config.yaml
d_model: 64
vocab_size: 512
norm_place: "pre"
qk_norm: false
bias: "none"
init_std_up: 0.0534
optimizer: "soap_variant"
lr: 0.00871
beta1: 0.95
seq_len: 384
train_tokens: 115800000
steps: 3534
dataset: "wikipedia_en"
Each number is 50 + 15 x the weight over its row's rms, rounded and kept within 0 to 99. Layers, rows and columns count from 0. The size before them is the row's rms in percent of the matrix's.

# layer 17 MLP down, 64x128, rms 0.209, rows 0-54, columns 0-127
101:42 37 46 53 59 49 72 43 43 44 47 58 59 32 49 33 57 37 90 60 36 83 65 36 50 58 50 47 34 34 48 21 27 35 64 75 65 25 73 10 33 45 38 49 38 33 65 28 53 68 28 79 40 43 35 59 62 26 61 42 48 40 69 48 49 32 62 64 42 56 55 44 38 46 33 53 69 50 49 58 71 81 42 45 56 49 42 54 53 55 42 45 49 31 49 43 45 30 21 40 47 44 46 28 21 46 71 68 83 26 41 45 61 39 49 39 38 53 49 46 49 57 62 47 81 49 14 35
086:39 31 51 40 44 52 83 44 39 35 69 96 69 64 65 66 65 52 34 49 37 58 70 67 34 47 48 45 73 56 52 61 36 40 44 59 34 68 72 75 49 48 60 68 56 44 55 39 56 60 51 50 54 48 66 39 29 47 57 41 55 70 43 36 62 52 61 52 63 50 73 24 83 35 34 48 49 76 40 49 47 49 48 27 41 92 32 64 59 65 44 55 50 23 69 21 71 53 54 55 31 49 21 54 39 35 29 47 46 35 59 52 69 49 47 29 80 52 77 27 37 44 33 55 59 52 59 72
098:58 46 42 30 61 55 61 29 38 31 71 53 32 16 23 47 68 70 35 27 59 60 56 32 59 62 47 81 53 66 14 54 51 33 77 46 47 37 50 58 32 27 49 58 52 80 49 73 62 39 34 30 64 41 41 56 43 42 62 41 46 40 72 57 67 32 53 34 40 39 51 51 42 52 40 42 47 50 69 66 36 36 31 58 32 42 13 52 34 45 42 50 59 48 21 52 54 52 45 35 20 58 61 37 20 55 70 64 31 52 79 63 56 54 30 46 51 35 52 62 76 34 36 35 49 33 78 53
095:49 56 42 44 43 36 57 41 29 42 62 60 41 52 60 60 78 48 33 54 24 29 56 26 61 45 53 67 40 42 75 43 58 51 40 29 35 36 56 54 31 14 53 51 57 33 43 56 73 61 96 58 64 56 40 45 33 22 43 49 34 60 54 89 23 30 72 64 42 61 30 38 61 51 32 66 63 65 53 67 23 48 53 37 42 70 34 39 40 66 45 49 31 47 67 69 61 53 45 41 37 70 25 62 48 46 47 54 64 58 46 46 43 56 72 52 80 44 45 46 53 68 73 09 37 41 41 69
102:31 57 58 47 48 69 54 28 49 31 34 41 44 40 40 62 73 39 59 68 72 57 46 28 18 57 42 62 63 43 47 37 57 37 61 30 60 74 63 73 40 67 47 42 31 52 78 47 66 59 53 40 56 35 57 62 52 65 37 39 32 40 14 62 45 39 73 62 63 54 60 61 25 73 31 71 52 46 58 63 42 45 39 46 50 50 24 60 66 30 38 23 50 85 47 39 46 64 73 84 71 69 49 73 32 36 67 22 45 20 31 51 38 47 54 41 56 55 43 35 63 19 41 55 56 54 68 45
098:48 53 41 73 26 63 61 38 29 51 53 50 39 46 49 51 61 55 41 60 35 80 26 59 34 49 58 53 36 54 41 44 85 69 62 52 38 31 37 56 22 60 38 68 58 77 44 67 37 40 32 40 45 51 57 40 45 56 67 68 56 66 37 27 64 51 46 48 63 62 36 78 35 52 58 54 50 55 70 64 32 65 38 38 57 63 35 23 35 83 49 34 68 32 29 66 52 45 54 28 32 42 34 59 27 63 38 52 57 23 48 42 29 47 60 37 60 41 24 11 73 55 39 43 23 23 26 50
106:39 66 57 19 74 53 57 27 47 47 70 74 39 42 53 41 80 52 44 38 70 53 76 46 41 50 35 27 59 60 32 57 27 55 53 67 50 56 42 47 30 54 41 72 47 66 67 22 50 37 55 51 44 85 42 30 56 53 40 33 38 33 64 37 42 63 65 55 53 51 35 10 55 82 75 36 42 64 60 51 60 36 39 36 56 66 31 31 53 74 56 40 72 25 69 59 45 34 43 44 54 62 60 41 69 58 53 44 77 32 48 49 65 63 45 45 79 61 40 65 52 32 34 45 76 22 58 33
109:44 60 19 59 47 55 35 49 40 56 46 41 59 39 44 38 39 41 28 49 55 55 58 35 43 59 32 70 61 62 32 46 60 20 79 50 61 79 11 71 65 33 53 47 52 64 51 55 67 61 48 54 68 75 50 55 14 39 82 60 39 55 54 67 87 58 41 35 36 59 77 38 48 43 41 51 64 25 31 51 46 57 33 52 38 28 58 54 72 43 57 45 12 57 22 61 48 40 28 69 55 32 47 30 61 47 64 59 39 60 75 42 72 51 33 54 57 72 41 55 48 53 69 39 58 66 63 76
103:53 27 62 42 43 24 39 28 23 36 38 53 39 73 28 38 66 09 45 53 39 54 80 98 37 49 46 50 55 63 45 43 30 35 51 49 40 23 47 62 47 51 37 54 66 50 44 54 74 49 51 51 72 33 34 58 37 37 57 42 57 46 57 50 34 52 66 55 51 43 67 16 71 63 52 63 26 55 22 43 38 56 45 77 41 47 64 63 38 50 29 49 41 42 69 54 48 64 22 53 50 60 30 60 71 71 63 66 56 50 60 11 78 51 64 61 71 71 55 30 50 57 40 58 47 35 46 62
112:81 45 54 59 58 39 35 36 45 37 66 52 45 57 59 65 45 58 55 47 69 38 50 43 41 56 60 55 35 58 63 63 30 53 41 38 48 38 54 58 33 53 38 42 20 72 46 54 48 73 54 53 45 72 84 43 47 58 52 54 61 53 45 48 67 45 56 39 46 29 58 31 51 43 58 34 38 47 35 81 55 46 43 34 45 38 67 25 66 59 45 55 34 63 60 62 71 54 67 63 36 56 83 41 39 50 70 28 51 34 61 54 42 97 26 54 35 44 42 33 17 73 02 64 42 13 42 82
112:39 15 47 58 53 56 51 70 51 50 41 45 47 65 29 70 09 58 85 56 45 39 34 38 41 19 41 39 57 27 64 51 42 47 35 45 38 56 64 49 61 61 40 76 81 32 35 69 56 49 70 64 34 58 38 45 33 52 47 48 46 37 34 69 23 76 27 20 64 43 28 41 42 67 44 52 46 41 42 39 35 37 37 63 65 53 45 52 68 39 74 68 39 35 43 33 49 79 47 52 37 40 51 57 25 58 71 69 61 66 51 23 47 32 62 37 55 82 42 41 24 48 47 58 27 44 62 42
106:60 38 67 51 63 60 51 47 25 61 47 22 52 48 53 68 53 37 51 28 39 73 49 45 64 40 71 57 50 58 26 19 43 31 65 63 19 81 72 49 43 23 44 60 61 43 34 53 42 50 13 60 64 63 56 29 68 59 36 58 51 43 49 55 38 62 60 38 68 44 40 73 47 69 46 69 66 64 83 39 48 60 53 74 79 69 60 66 43 61 44 69 61 69 65 45 36 79 58 55 67 35 35 49 38 42 68 32 64 28 55 68 42 42 57 19 51 66 29 57 48 46 28 75 58 43 59 67
097:41 75 36 57 30 67 38 39 55 63 60 49 27 51 54 55 47 55 30 42 44 48 50 49 63 44 49 46 48 39 52 52 59 31 74 55 34 59 48 63 26 36 73 40 38 63 65 63 46 82 57 34 62 43 30 44 55 60 57 56 72 28 69 60 30 79 41 40 50 45 38 38 49 61 44 36 36 39 97 69 59 72 55 29 55 77 40 42 54 77 48 34 58 44 39 68 64 68 84 92 62 49 31 47 52 68 44 53 59 41 47 55 69 39 60 21 75 64 39 62 14 47 52 69 33 61 62 48
098:52 52 37 64 39 64 78 45 66 50 41 64 42 24 53 42 69 54 48 34 43 32 57 49 63 50 20 74 80 31 40 45 35 44 66 67 45 40 42 37 57 41 56 36 64 55 44 47 39 56 63 46 12 54 75 37 56 62 27 69 86 43 95 53 47 53 51 55 50 55 53 83 25 58 57 46 40 24 59 49 87 46 46 69 49 59 48 68 29 46 42 42 68 63 20 49 40 24 50 44 62 49 70 52 35 36 52 47 65 33 55 85 56 47 45 44 54 25 29 37 63 71 37 42 51 71 48 47
093:56 72 72 38 58 41 22 49 38 47 45 75 51 40 64 48 59 47 57 28 53 31 40 56 70 39 45 56 42 54 46 59 58 57 50 69 56 47 46 50 30 55 66 19 49 33 44 36 37 69 62 50 47 59 70 29 46 55 60 55 74 72 43 59 64 69 54 50 59 36 45 35 48 72 55 89 54 28 36 44 65 40 45 49 41 13 69 34 52 50 42 64 39 38 61 26 85 49 26 35 86 61 48 76 26 63 28 53 34 37 45 21 21 47 32 70 45 61 48 32 54 35 62 46 28 42 35 24
105:61 69 71 83 55 74 54 61 61 52 32 52 65 60 52 63 51 29 63 33 39 80 37 37 39 51 58 39 36 41 35 48 48 53 32 57 66 35 44 59 60 48 71 48 20 57 71 40 29 57 57 36 46 57 61 63 45 63 52 16 64 62 60 57 36 20 55 51 48 53 60 46 53 54 34 38 56 46 58 33 42 39 37 48 45 37 54 70 61 46 16 88 55 60 64 51 65 50 42 52 71 44 57 33 46 39 43 60 38 30 22 88 50 98 44 45 74 48 59 59 55 56 76 80 27 56 43 68
091:36 60 61 33 50 84 70 46 55 54 46 50 18 62 49 21 65 32 41 36 48 65 60 79 68 58 53 64 69 53 35 57 46 69 31 77 59 52 61 43 61 49 51 18 60 33 71 43 13 31 35 75 49 43 56 84 57 38 53 72 41 30 62 46 58 43 46 43 39 40 55 55 63 46 31 61 51 48 41 38 67 50 66 41 67 32 30 61 37 53 58 34 32 79 46 52 10 44 32 44 57 48 52 75 21 51 37 31 78 34 38 40 51 65 64 56 68 46 48 62 44 76 53 63 53 64 55 40
106:36 53 65 63 64 55 52 45 43 48 48 69 54 32 76 48 52 62 50 72 50 34 42 61 22 68 56 40 51 20 40 73 49 64 58 29 55 63 53 42 29 66 48 31 63 54 34 60 58 53 70 37 53 65 68 57 38 63 52 55 67 45 37 28 50 44 54 49 35 51 28 42 42 54 51 78 33 36 60 53 39 87 66 70 61 36 49 40 51 42 28 56 53 61 71 62 71 41 40 38 76 83 33 55 59 57 57 60 43 78 38 34 29 81 43 78 09 63 27 62 48 51 59 66 55 13 64 69
103:39 44 46 78 65 57 57 31 68 66 75 35 50 39 47 23 44 52 40 53 77 46 56 54 47 39 86 40 47 34 49 55 73 45 44 57 43 27 52 32 23 67 80 58 76 50 75 63 45 75 54 52 16 45 52 28 35 61 49 71 67 46 52 42 62 45 00 39 68 50 60 38 48 49 46 42 40 57 57 72 52 61 51 52 70 58 24 63 66 40 33 55 40 58 57 78 23 53 70 59 73 71 52 43 51 45 62 37 50 51 70 87 38 53 36 54 41 51 49 50 55 68 31 42 42 44 41 50
096:78 53 65 37 55 38 30 49 69 68 44 50 34 76 30 53 42 90 42 45 52 39 36 54 53 48 48 41 36 54 55 35 37 54 51 34 82 56 60 72 48 51 43 66 38 55 39 57 40 67 53 54 53 46 16 31 49 54 63 34 25 66 66 49 52 62 46 28 21 43 69 53 68 41 17 51 43 58 43 30 35 52 21 32 51 62 48 51 45 30 40 34 21 34 61 16 28 64 27 77 43 45 48 60 73 50 30 65 57 83 56 64 22 46 55 44 41 35 49 31 70 56 62 52 57 62 32 60
086:40 44 58 62 41 70 52 47 65 73 55 65 44 41 33 85 47 46 28 51 58 62 71 43 59 98 56 49 50 47 57 10 53 68 61 53 37 55 67 33 55 31 70 16 60 66 66 75 58 69 66 49 49 43 68 56 54 76 49 47 64 34 49 73 32 02 32 57 55 65 76 33 77 38 40 54 18 73 40 49 45 53 63 44 50 47 22 46 61 58 58 63 45 61 62 51 38 56 48 62 57 62 48 32 69 48 48 79 45 33 52 50 47 42 59 41 29 46 36 48 56 45 51 47 63 62 38 64
096:26 47 60 22 64 67 41 43 62 70 47 58 49 45 76 23 67 68 54 40 46 35 51 70 74 31 40 40 39 99 71 60 35 93 46 39 53 67 67 55 20 48 80 36 46 50 62 51 48 51 69 36 65 52 32 51 66 41 61 50 82 58 55 65 58 73 64 46 35 53 74 48 68 52 35 46 53 49 72 31 61 50 52 30 64 45 66 65 53 64 44 25 64 45 64 73 32 47 66 50 35 81 52 51 44 63 49 40 61 39 56 34 64 37 62 35 26 29 51 58 53 60 36 52 58 62 39 58
086:54 54 57 43 47 54 51 37 51 33 42 24 22 35 23 27 50 76 47 65 88 57 51 66 22 53 48 54 60 57 56 61 44 49 68 54 48 41 55 32 67 53 29 56 79 49 53 65 63 50 37 35 73 65 74 38 41 47 29 43 52 55 65 42 39 49 45 51 63 63 35 57 77 46 42 44 61 69 46 63 65 52 35 42 09 44 48 66 45 48 49 18 49 42 35 52 55 38 56 25 23 39 26 27 70 32 70 51 15 49 71 33 46 41 47 61 38 33 46 21 82 33 40 42 44 73 65 63
090:54 77 51 60 40 73 72 40 38 58 64 44 41 45 52 52 59 58 50 48 49 65 49 00 31 37 15 51 42 64 82 62 54 46 66 54 16 73 56 78 34 53 41 45 35 36 46 69 82 64 33 33 49 42 43 65 34 38 47 49 58 61 53 46 49 52 69 49 74 60 46 45 58 76 27 62 47 58 38 49 53 61 45 29 63 28 38 42 46 36 41 32 59 69 31 49 44 25 64 57 26 33 48 43 67 53 73 69 57 79 44 74 50 42 62 35 35 87 51 35 74 40 67 46 45 39 44 45
098:58 38 47 69 19 75 56 55 51 56 50 64 55 53 27 62 59 42 55 51 49 64 51 46 36 64 41 24 85 57 37 20 83 74 35 78 75 56 49 27 52 65 80 71 60 45 67 56 23 29 34 42 44 28 35 44 61 57 30 39 28 54 37 47 73 49 66 47 73 45 61 32 43 68 62 45 70 56 54 49 25 47 51 54 66 64 64 59 61 71 21 58 52 65 53 53 48 45 66 42 57 50 30 38 52 34 27 64 37 58 55 89 60 43 75 45 36 58 45 61 67 61 51 41 25 49 50 70
115:74 52 44 70 37 31 47 67 57 41 87 83 31 44 62 53 62 54 50 56 38 47 37 60 31 44 30 40 27 31 64 48 45 49 71 51 67 54 34 51 76 51 85 42 60 31 41 19 55 34 46 70 37 52 48 47 52 53 63 36 04 61 28 31 23 51 44 32 45 51 61 74 32 42 55 49 65 64 32 30 42 59 55 66 67 41 56 18 29 31 51 53 61 69 62 47 22 60 41 59 49 75 56 51 73 63 59 50 62 56 66 58 59 49 81 54 62 27 56 56 49 51 48 52 36 75 57 52
095:42 40 53 44 54 67 59 31 78 25 62 57 46 36 45 63 50 37 34 29 33 60 47 38 35 58 53 69 39 58 35 36 50 60 54 42 54 61 54 64 67 04 70 78 65 26 77 40 32 53 52 56 45 43 14 49 60 48 39 56 40 28 17 44 45 49 44 65 67 58 51 37 43 42 25 46 69 60 70 38 46 53 49 61 38 41 28 54 26 45 45 59 72 31 41 29 36 59 51 42 34 57 44 98 60 64 72 54 75 61 67 57 46 65 37 33 31 33 63 32 58 28 48 56 37 42 73 54
101:53 66 66 34 58 64 66 61 15 66 41 38 56 29 55 27 37 25 37 23 49 15 78 78 70 58 42 39 64 43 52 56 46 42 70 51 39 59 46 47 36 58 64 35 33 48 56 53 69 85 27 59 52 37 33 34 43 71 40 42 52 09 50 44 60 54 41 43 38 40 56 56 54 64 48 38 49 58 45 42 25 24 30 50 54 52 31 56 38 36 37 27 29 59 39 57 38 49 45 81 75 47 47 44 16 52 45 65 39 41 53 33 40 28 56 45 43 52 76 68 51 74 52 70 66 43 26 62
099:36 60 19 67 23 50 45 47 61 29 37 58 41 77 23 39 48 46 31 64 45 51 64 77 43 57 74 46 64 44 56 68 74 45 59 28 23 56 64 79 49 34 47 42 55 55 81 56 47 42 41 45 48 25 56 53 43 40 51 50 45 34 24 69 55 38 27 79 65 48 36 47 55 66 31 59 52 47 26 43 65 73 71 63 44 46 43 59 58 46 63 23 50 68 54 29 45 53 30 31 35 21 65 51 30 57 43 42 40 79 65 63 37 52 49 24 42 44 69 40 72 76 20 47 50 43 66 53
108:54 41 60 70 57 47 46 49 60 69 75 48 53 65 38 32 53 73 46 66 39 32 37 68 41 83 59 50 28 51 55 50 30 82 57 68 62 52 52 40 72 57 48 42 35 57 49 61 61 59 39 61 61 79 74 99 35 41 54 29 38 45 21 50 50 54 57 37 30 25 60 47 46 55 41 42 42 53 48 52 52 46 65 52 43 51 23 50 59 57 53 45 45 43 53 79 31 47 52 42 32 46 59 37 56 43 18 63 66 70 27 46 74 09 51 39 75 26 48 61 44 73 41 20 30 47 48 44
097:46 79 32 49 43 70 44 54 45 20 40 66 51 32 43 56 31 25 32 52 55 38 75 62 35 66 77 39 40 29 37 52 63 77 56 66 40 50 47 21 65 42 47 52 58 39 47 55 31 45 43 68 53 29 59 29 37 13 46 31 24 48 44 50 50 44 48 37 80 28 48 54 51 31 66 41 27 46 69 69 70 68 59 52 22 65 64 51 52 30 71 67 58 43 54 57 69 57 21 59 57 44 64 24 42 30 29 46 26 42 58 40 66 49 38 27 55 71 39 57 66 47 60 55 49 32 69 71
104:50 54 27 49 67 47 46 65 61 38 58 57 51 46 34 57 41 61 59 41 38 42 68 69 46 63 78 41 60 69 52 78 46 14 41 53 58 53 57 27 61 60 42 62 38 73 91 69 61 67 57 85 51 24 54 53 59 26 40 37 59 39 90 37 31 59 41 80 39 57 59 73 58 39 59 70 44 48 31 45 38 40 86 46 29 46 50 51 42 76 45 58 76 48 37 40 51 44 52 40 45 59 53 23 57 63 47 51 42 29 41 63 52 59 66 73 45 28 55 18 64 42 26 46 41 67 44 33
102:29 44 67 43 83 27 60 58 21 74 67 47 30 48 81 43 30 28 42 68 36 66 34 64 60 38 77 48 29 64 53 60 76 54 62 64 35 43 62 26 14 42 50 63 58 62 46 51 58 38 38 48 55 34 52 28 89 41 61 90 45 43 51 30 72 54 48 53 34 65 51 37 70 64 54 68 52 45 49 47 27 44 87 42 52 57 40 35 67 60 33 61 66 54 50 51 61 37 40 49 58 60 28 60 50 29 56 43 38 46 41 55 44 67 35 35 59 31 57 37 43 24 43 74 51 55 50 63
103:57 75 62 35 34 55 58 61 53 39 62 34 26 36 71 56 76 66 37 34 35 67 42 06 69 34 58 53 56 72 18 19 58 73 33 60 37 60 44 61 29 63 56 54 46 58 46 54 35 43 64 75 62 51 48 47 43 22 46 68 32 57 46 54 75 50 39 52 53 63 42 29 57 64 41 63 66 22 79 32 32 33 64 19 59 57 65 74 69 59 47 46 30 32 68 69 51 28 78 61 45 46 44 63 51 70 70 24 49 61 30 53 47 58 43 52 54 43 39 39 36 42 56 63 40 50 65 46
093:29 43 58 69 63 57 57 54 51 40 17 63 67 62 54 34 61 69 41 59 46 48 45 65 32 36 32 39 52 49 42 55 35 43 37 69 18 74 35 57 38 48 51 10 49 58 44 46 54 55 23 39 38 36 22 46 54 19 45 27 46 41 53 63 45 54 56 61 57 51 60 60 33 41 48 67 37 00 37 65 33 51 39 23 62 47 23 28 51 42 45 28 55 48 73 46 53 46 27 64 17 52 15 51 72 72 43 43 57 71 52 58 60 43 56 43 54 36 45 54 55 37 50 54 85 57 57 33
092:38 60 56 52 68 39 20 42 32 37 33 46 23 35 40 47 82 44 31 31 70 17 49 69 64 54 54 38 34 35 58 34 60 42 67 27 58 52 41 46 34 63 48 67 37 65 79 64 30 49 24 61 69 14 45 82 48 32 34 67 26 33 53 32 62 63 61 40 53 66 34 56 50 65 41 48 66 59 61 32 30 63 59 60 25 54 40 35 53 47 56 37 53 40 83 48 51 79 37 45 70 31 52 47 43 49 55 46 44 70 41 59 48 75 46 61 27 49 50 43 73 51 33 21 64 41 56 47
101:73 74 34 47 63 50 47 19 52 28 16 44 44 86 22 56 69 58 58 63 41 64 45 70 76 83 81 49 42 42 31 39 50 66 54 58 50 36 62 48 38 30 48 38 51 50 34 54 32 33 32 33 62 40 58 51 58 41 57 65 70 65 38 68 48 41 27 47 44 66 39 37 30 68 63 32 33 37 53 49 77 40 63 51 43 27 52 51 47 62 48 45 60 28 73 40 52 60 43 27 43 46 76 64 58 38 39 73 58 73 49 70 26 44 53 29 43 69 68 52 51 21 55 77 51 38 57 39
107:42 56 47 46 46 72 62 72 72 47 58 63 64 29 44 34 61 51 74 43 41 44 44 45 31 68 50 47 14 43 38 45 51 83 55 48 68 69 31 36 39 38 57 65 46 50 45 68 40 56 41 96 48 34 32 69 46 41 48 36 64 69 47 50 47 47 77 37 41 28 60 47 35 35 76 39 84 49 36 30 14 55 47 67 35 60 51 55 49 52 23 31 35 52 45 67 50 50 57 49 59 28 46 44 43 17 79 64 45 47 67 37 82 44 24 30 26 38 67 52 46 60 66 40 55 53 51 42
101:38 53 54 55 47 46 63 55 73 51 60 56 73 36 30 51 58 25 68 67 49 39 50 42 52 51 46 39 50 29 39 36 59 43 41 49 35 34 58 52 30 36 48 67 54 52 51 49 67 25 49 41 63 34 62 53 61 50 51 42 52 66 33 42 58 45 62 91 28 64 47 33 31 02 67 50 31 55 34 54 63 50 53 90 37 51 45 62 78 31 55 34 75 71 63 52 77 32 65 46 68 19 24 44 26 39 51 68 58 66 39 41 82 70 61 40 22 41 71 54 26 42 50 44 47 60 47 60
104:51 41 43 51 66 43 65 55 52 41 46 49 62 35 66 48 57 34 51 48 38 66 45 54 78 62 70 30 62 31 40 33 39 39 38 56 47 81 43 47 61 44 51 57 74 16 56 32 15 54 71 47 57 58 60 43 69 46 42 47 33 14 77 45 69 31 52 55 38 49 55 42 40 34 39 68 53 90 45 60 54 68 60 58 41 41 81 43 59 49 32 78 39 46 28 71 55 53 41 52 65 44 72 55 25 21 58 74 40 47 62 36 62 33 32 27 51 36 49 84 52 45 45 69 27 60 68 27
107:81 46 39 42 65 70 40 76 35 46 51 59 48 54 65 49 48 23 54 30 66 32 50 41 54 03 70 64 58 37 51 46 24 47 37 24 92 43 49 41 55 53 53 21 36 35 64 15 73 46 67 36 62 62 33 50 39 49 63 40 48 50 64 60 67 67 52 59 48 17 72 22 57 37 52 58 51 43 38 48 63 60 38 81 48 15 42 57 46 56 56 59 43 62 49 54 24 76 64 76 47 50 67 47 45 31 34 47 47 29 53 50 60 64 43 44 48 67 57 58 59 29 68 58 36 50 64 54
101:53 47 45 65 37 54 55 52 54 41 27 30 40 38 51 57 42 71 80 40 39 67 55 71 37 64 51 39 75 48 64 00 61 78 36 53 43 63 58 54 46 56 69 53 18 53 46 72 51 31 53 64 46 34 43 53 71 42 56 21 64 23 54 46 49 40 39 24 38 43 78 66 68 56 23 36 59 48 44 65 43 54 54 39 66 48 62 37 40 49 39 40 44 48 32 49 38 51 37 30 58 47 60 80 59 72 47 47 61 23 36 27 74 29 33 46 23 80 79 64 28 62 55 59 51 54 38 37
096:45 63 51 38 79 35 51 68 10 38 44 37 74 48 41 68 34 65 81 59 34 53 40 60 45 51 48 59 82 46 64 45 28 42 48 35 80 43 27 37 48 39 66 66 54 87 46 53 44 25 31 46 47 30 34 65 47 49 56 70 43 87 45 43 66 41 37 69 46 26 67 45 50 48 63 48 36 54 46 58 49 55 58 54 80 79 67 36 44 79 37 77 39 35 40 40 66 75 65 47 57 39 53 48 42 71 42 33 68 61 76 51 46 60 43 42 62 77 63 47 49 62 46 64 44 66 27 50
107:56 48 20 25 41 57 55 48 51 44 31 11 71 56 31 46 66 37 39 50 77 11 65 47 73 57 45 76 68 11 63 33 56 41 48 17 67 61 53 50 55 35 23 52 58 26 76 37 40 49 37 49 49 46 50 75 55 58 59 45 37 51 48 68 58 48 42 13 43 32 69 52 37 36 28 47 50 61 59 49 37 44 29 65 38 39 57 61 40 46 48 51 50 66 44 59 71 52 66 63 43 34 40 57 53 47 41 56 29 55 38 58 22 70 58 39 62 64 66 63 55 72 70 46 43 73 86 56
101:41 51 83 74 24 69 33 48 36 47 58 51 53 56 44 27 43 31 54 55 32 47 32 37 33 27 32 42 46 37 51 61 51 59 54 34 45 67 45 87 33 50 28 22 41 48 21 31 47 61 56 41 78 61 26 46 41 37 90 58 41 36 53 27 48 19 29 53 46 54 52 41 39 36 41 55 39 66 40 49 56 54 38 67 52 45 65 17 60 57 23 46 55 74 58 38 45 30 51 37 30 16 78 31 66 35 51 40 66 33 55 57 58 50 46 40 50 35 32 44 60 55 73 58 35 31 48 66
093:25 45 39 58 76 63 44 17 44 28 59 58 60 45 38 70 42 49 46 45 24 53 81 51 26 40 50 29 64 44 56 66 43 51 08 61 66 44 69 36 60 41 78 63 63 69 61 74 62 39 36 32 47 33 37 35 65 50 35 54 53 57 39 50 62 32 60 67 59 64 51 51 95 30 63 45 16 39 50 36 27 60 61 66 62 34 46 27 42 41 17 40 38 47 64 58 55 31 38 58 63 38 41 59 44 51 46 60 58 48 64 43 19 58 81 32 32 51 60 57 35 41 46 32 57 45 39 41
100:15 88 99 38 33 74 55 44 62 55 57 49 59 50 68 33 71 43 47 63 58 41 24 70 35 43 40 37 45 42 62 59 52 39 54 48 50 39 69 29 50 48 39 55 40 71 69 52 54 36 48 29 43 43 51 55 41 52 46 15 57 58 29 71 52 43 59 57 67 45 55 53 39 71 26 27 30 39 52 65 65 46 41 60 58 68 26 35 24 46 55 45 67 79 46 30 78 29 45 44 63 45 46 64 38 50 40 72 58 42 51 35 62 42 75 68 49 67 60 45 53 55 67 10 32 52 33 45
104:50 67 51 42 81 35 66 47 34 58 44 29 58 54 39 67 58 44 44 20 31 36 36 49 61 37 43 68 43 53 51 52 47 41 44 60 67 32 50 58 43 44 58 59 67 84 58 47 42 70 57 39 49 50 78 80 52 45 66 60 41 54 52 29 37 56 31 32 49 69 45 60 41 43 45 77 60 51 45 68 36 49 73 57 79 42 52 25 77 72 73 72 29 49 71 74 54 55 41 68 52 32 58 61 12 52 40 50 26 38 63 51 43 33 41 38 52 52 47 70 50 57 75 49 21 07 56 22
093:43 69 39 45 57 34 64 41 51 23 39 60 70 01 38 83 61 56 74 61 54 65 24 35 34 54 42 29 82 54 38 48 48 47 48 22 57 60 48 53 27 35 56 49 68 24 52 48 30 51 53 65 59 32 51 71 37 36 36 56 31 68 37 60 64 35 49 62 53 56 19 54 45 65 59 50 57 58 24 44 43 53 27 63 36 81 77 40 49 70 40 36 62 29 50 45 50 44 50 24 53 46 39 50 50 44 38 86 35 43 38 45 45 33 41 69 43 60 43 81 33 64 33 47 30 39 51 63
101:60 61 39 66 47 53 54 46 77 71 35 59 70 45 30 62 65 50 43 76 55 34 45 61 57 62 41 24 61 56 61 49 49 61 60 78 29 41 55 57 25 49 47 73 28 44 50 75 56 45 17 58 46 53 45 40 53 50 77 74 55 53 72 31 37 76 39 66 66 15 20 42 76 43 65 17 27 41 68 74 60 37 48 61 51 78 51 63 33 51 46 53 55 62 48 60 31 73 52 56 46 45 44 53 62 40 59 68 64 58 53 68 48 30 46 17 45 61 48 67 22 60 61 57 26 29 54 35
099:50 35 75 25 55 48 64 64 36 65 60 55 46 44 46 57 31 35 65 28 76 46 35 43 60 40 44 76 43 48 28 65 45 63 54 32 51 42 45 80 33 55 63 44 44 35 62 48 37 61 45 26 47 64 81 51 56 35 47 74 45 29 49 47 56 38 44 04 47 62 31 52 29 37 21 43 63 71 64 36 49 80 43 63 34 34 29 35 46 40 69 71 57 75 48 33 56 54 39 34 69 45 37 44 47 71 57 34 43 47 85 50 80 62 37 48 47 56 61 56 26 34 55 50 33 74 53 76
099:44 72 28 44 81 56 33 26 40 32 43 67 48 68 43 39 48 67 32 49 44 43 69 52 41 73 42 19 39 58 62 59 52 55 45 26 79 30 35 46 55 40 49 46 45 40 62 65 79 61 71 57 47 57 46 10 56 59 72 79 54 62 40 65 68 27 70 50 57 44 29 41 44 49 80 47 58 44 52 64 58 27 13 56 25 55 32 38 42 30 81 42 59 47 63 36 51 67 42 51 38 50 64 64 55 70 45 58 64 56 58 55 36 67 23 36 34 41 61 57 42 70 21 43 62 28 44 57
101:66 51 65 53 44 48 37 64 57 32 59 61 21 69 21 69 63 40 43 74 46 57 45 29 63 41 53 24 66 43 21 50 43 49 61 28 41 58 63 35 62 27 31 65 54 59 47 80 51 52 71 36 08 54 51 63 68 42 52 39 40 46 36 35 41 40 22 50 39 46 51 25 44 74 25 33 48 42 57 45 43 51 55 40 42 70 51 69 27 40 58 59 60 44 80 68 49 68 63 52 37 64 35 46 26 64 48 55 46 47 37 36 62 44 55 61 15 21 41 55 47 58 65 75 93 41 36 40
102:54 64 40 40 56 38 36 28 69 11 66 39 66 52 30 65 91 48 64 54 53 38 34 11 19 57 46 51 48 45 43 40 59 29 28 70 62 33 50 46 55 74 65 51 42 49 52 30 67 19 56 70 48 55 56 42 37 53 49 33 46 69 64 54 43 77 37 41 35 67 43 54 68 38 25 42 54 39 64 44 38 67 70 61 65 44 50 61 41 41 69 49 50 65 65 62 41 31 91 50 32 54 58 35 51 45 52 49 33 61 26 69 63 22 31 61 68 53 41 61 41 65 43 31 74 56 61 61
096:41 60 42 53 70 38 30 46 15 42 62 34 49 75 17 60 62 37 65 27 34 43 55 66 51 53 68 38 28 51 49 46 40 73 45 36 60 62 42 52 59 59 66 34 38 56 53 54 57 38 44 19 89 49 46 51 29 45 27 58 40 60 46 49 44 65 51 52 23 52 45 53 51 37 37 68 64 59 60 58 17 79 34 47 60 68 55 39 50 74 57 70 55 46 56 68 57 09 44 23 72 59 52 56 89 36 57 42 46 40 63 31 36 23 52 32 39 60 61 50 58 52 49 56 40 63 40 89